Each number is 50 + 15 x the weight over its row's rms, rounded and kept within 0 to 99. Layers, rows and columns count from 0. The size before them is the row's rms in percent of the matrix's.

# layer 6 MLP down, 320x1280, rms 0.174, rows 49-70, columns 704-767
098:35 39 42 57 50 23 44 43 55 64 43 66 62 41 41 63 66 61 56 36 20 37 35 66 15 48 43 39 44 39 37 78 55 43 44 66 59 39 51 54 52 46 38 91 53 55 56 52 23 51 49 66 61 39 85 11 44 32 74 67 35 39 41 36
097:47 62 40 44 38 63 44 67 75 60 44 41 30 66 42 50 41 43 55 32 28 37 48 67 65 51 41 62 55 58 52 50 62 49 56 41 39 50 57 64 48 48 41 60 26 39 46 53 30 32 49 57 59 42 31 37 66 85 57 62 57 68 56 48
099:38 51 41 42 25 83 49 43 67 83 30 35 51 51 59 48 61 53 54 31 70 42 45 58 59 41 41 41 50 62 42 77 70 50 75 53 64 36 34 32 50 43 37 35 41 54 44 55 36 17 57 31 59 49 53 66 62 35 64 54 49 51 55 62
100:84 31 64 53 26 46 60 19 27 54 73 60 65 50 35 58 52 47 49 57 53 39 48 69 61 63 32 38 34 41 54 32 34 61 59 50 60 45 52 58 30 31 53 33 61 62 71 51 48 63 50 45 62 43 42 82 38 48 55 68 38 32 40 22
101:72 30 43 52 77 56 65 75 41 32 46 40 20 71 29 50 44 34 71 67 54 67 75 76 58 65 41 46 53 71 28 62 56 76 37 57 62 64 51 55 67 40 22 39 47 54 53 42 32 38 49 45 44 69 43 60 55 74 44 75 68 00 26 68
100:75 50 67 38 67 49 15 66 66 47 49 71 65 37 52 42 58 81 40 33 38 40 61 90 34 65 54 51 67 46 46 62 63 19 35 76 59 42 32 72 54 40 91 45 49 42 38 40 41 36 41 42 37 38 68 65 56 41 59 47 27 52 37 66
101:64 51 76 49 69 49 73 39 64 69 31 57 45 34 57 71 38 47 55 54 55 30 35 57 57 41 51 62 73 55 55 48 30 43 35 53 53 58 66 55 37 68 50 38 55 54 45 24 69 43 33 36 43 50 75 70 58 56 53 43 58 52 50 61
102:50 34 31 47 53 50 53 61 53 40 54 43 53 41 49 60 51 34 52 39 21 77 33 84 54 39 51 57 33 52 63 26 42 80 49 51 52 66 60 58 64 61 58 44 51 79 57 48 41 92 42 56 50 52 48 66 53 48 50 61 14 62 83 49
099:52 38 47 69 56 61 80 34 59 56 28 51 51 35 52 31 32 37 47 64 40 52 75 29 40 30 23 51 61 75 37 49 51 42 68 59 46 60 36 32 52 41 52 61 50 45 55 57 55 37 65 57 44 59 37 45 39 50 49 48 62 53 56 64
100:45 71 64 35 52 45 68 47 00 45 38 46 48 37 64 44 70 65 48 57 46 53 65 43 58 34 61 54 64 44 71 25 71 33 51 38 69 60 69 62 49 27 28 26 79 48 81 48 65 60 52 63 54 40 68 57 66 54 45 51 35 48 41 56
104:24 44 49 53 91 88 49 47 48 43 64 75 26 56 28 48 57 50 34 43 70 47 66 29 41 40 98 29 26 45 59 55 24 68 25 52 54 48 41 80 51 56 59 56 43 34 55 44 46 77 80 84 64 80 70 45 38 62 43 22 53 80 56 53
099:41 60 59 56 68 70 53 49 48 67 31 30 35 54 64 65 57 88 58 64 52 44 49 16 50 46 40 40 60 40 62 60 61 52 53 32 60 57 55 61 36 68 46 50 62 24 40 25 72 29 50 33 40 29 36 51 53 51 32 51 24 48 54 47
097:63 30 50 31 83 53 55 59 57 74 64 65 72 58 39 70 48 64 40 44 57 40 66 46 47 51 71 57 47 34 43 50 31 26 52 31 62 54 12 48 43 73 26 20 53 64 46 43 57 44 44 47 46 43 75 43 61 64 51 51 60 47 66 50
102:43 49 60 54 52 34 33 48 48 40 51 76 51 72 45 82 37 45 58 38 80 40 46 60 49 63 66 30 56 46 37 47 40 29 60 43 48 61 50 41 51 57 76 63 67 30 53 51 59 53 36 68 55 70 93 65 46 54 25 55 47 35 65 13
098:56 55 52 58 63 48 50 41 57 45 52 66 26 67 53 49 95 65 81 44 54 57 62 36 46 59 39 49 65 42 52 54 25 41 55 40 43 76 45 52 69 37 50 14 67 34 53 34 57 53 47 51 49 30 56 83 36 61 45 38 30 48 58 23
102:71 21 47 62 81 58 64 42 49 55 51 34 46 60 42 39 50 67 42 78 33 76 53 82 40 44 50 50 53 43 49 47 44 72 44 61 47 47 76 66 41 54 56 46 60 47 32 27 52 54 55 63 68 35 36 65 47 56 53 41 47 61 68 49
099:31 67 51 55 59 66 41 50 37 63 39 69 64 50 57 41 76 30 54 63 58 67 42 44 48 60 26 55 47 43 20 36 74 53 50 33 46 56 47 66 66 59 59 30 34 32 68 74 44 38 43 51 61 61 57 28 42 56 71 70 54 57 59 42
098:39 52 40 53 54 51 65 24 47 71 57 71 65 46 65 54 64 47 45 32 72 49 65 75 56 49 52 57 58 55 18 26 38 45 33 41 39 63 52 57 53 61 56 35 47 61 59 63 59 40 64 58 46 47 34 19 29 38 65 62 54 56 57 34
104:53 73 48 52 53 46 34 73 72 54 69 48 39 47 53 62 44 52 45 48 62 54 58 53 58 50 65 59 45 37 68 42 49 42 53 50 51 25 47 30 60 57 65 24 45 71 39 75 67 35 67 52 45 45 56 44 42 65 66 62 54 47 60 90
096:58 55 31 36 28 61 33 64 38 29 41 52 49 63 54 50 40 43 90 48 58 29 50 65 43 56 60 41 48 17 64 48 30 49 39 56 34 31 57 60 35 25 44 31 49 29 39 23 60 48 66 61 47 43 57 37 45 38 41 44 31 82 40 66
099:41 45 49 38 63 64 51 23 36 70 57 41 40 69 41 60 37 30 33 39 20 52 47 55 09 55 37 42 48 70 41 45 53 45 68 33 59 45 23 66 29 53 39 82 61 28 35 62 38 64 30 62 48 51 25 48 25 40 55 64 58 32 39 37
095:62 45 64 36 73 23 44 50 54 46 51 41 26 62 54 62 42 37 43 12 38 63 66 12 22 40 46 51 51 45 81 49 66 44 49 41 59 51 41 55 36 35 47 49 58 41 29 31 68 27 40 37 34 52 92 58 44 43 57 59 48 41 54 45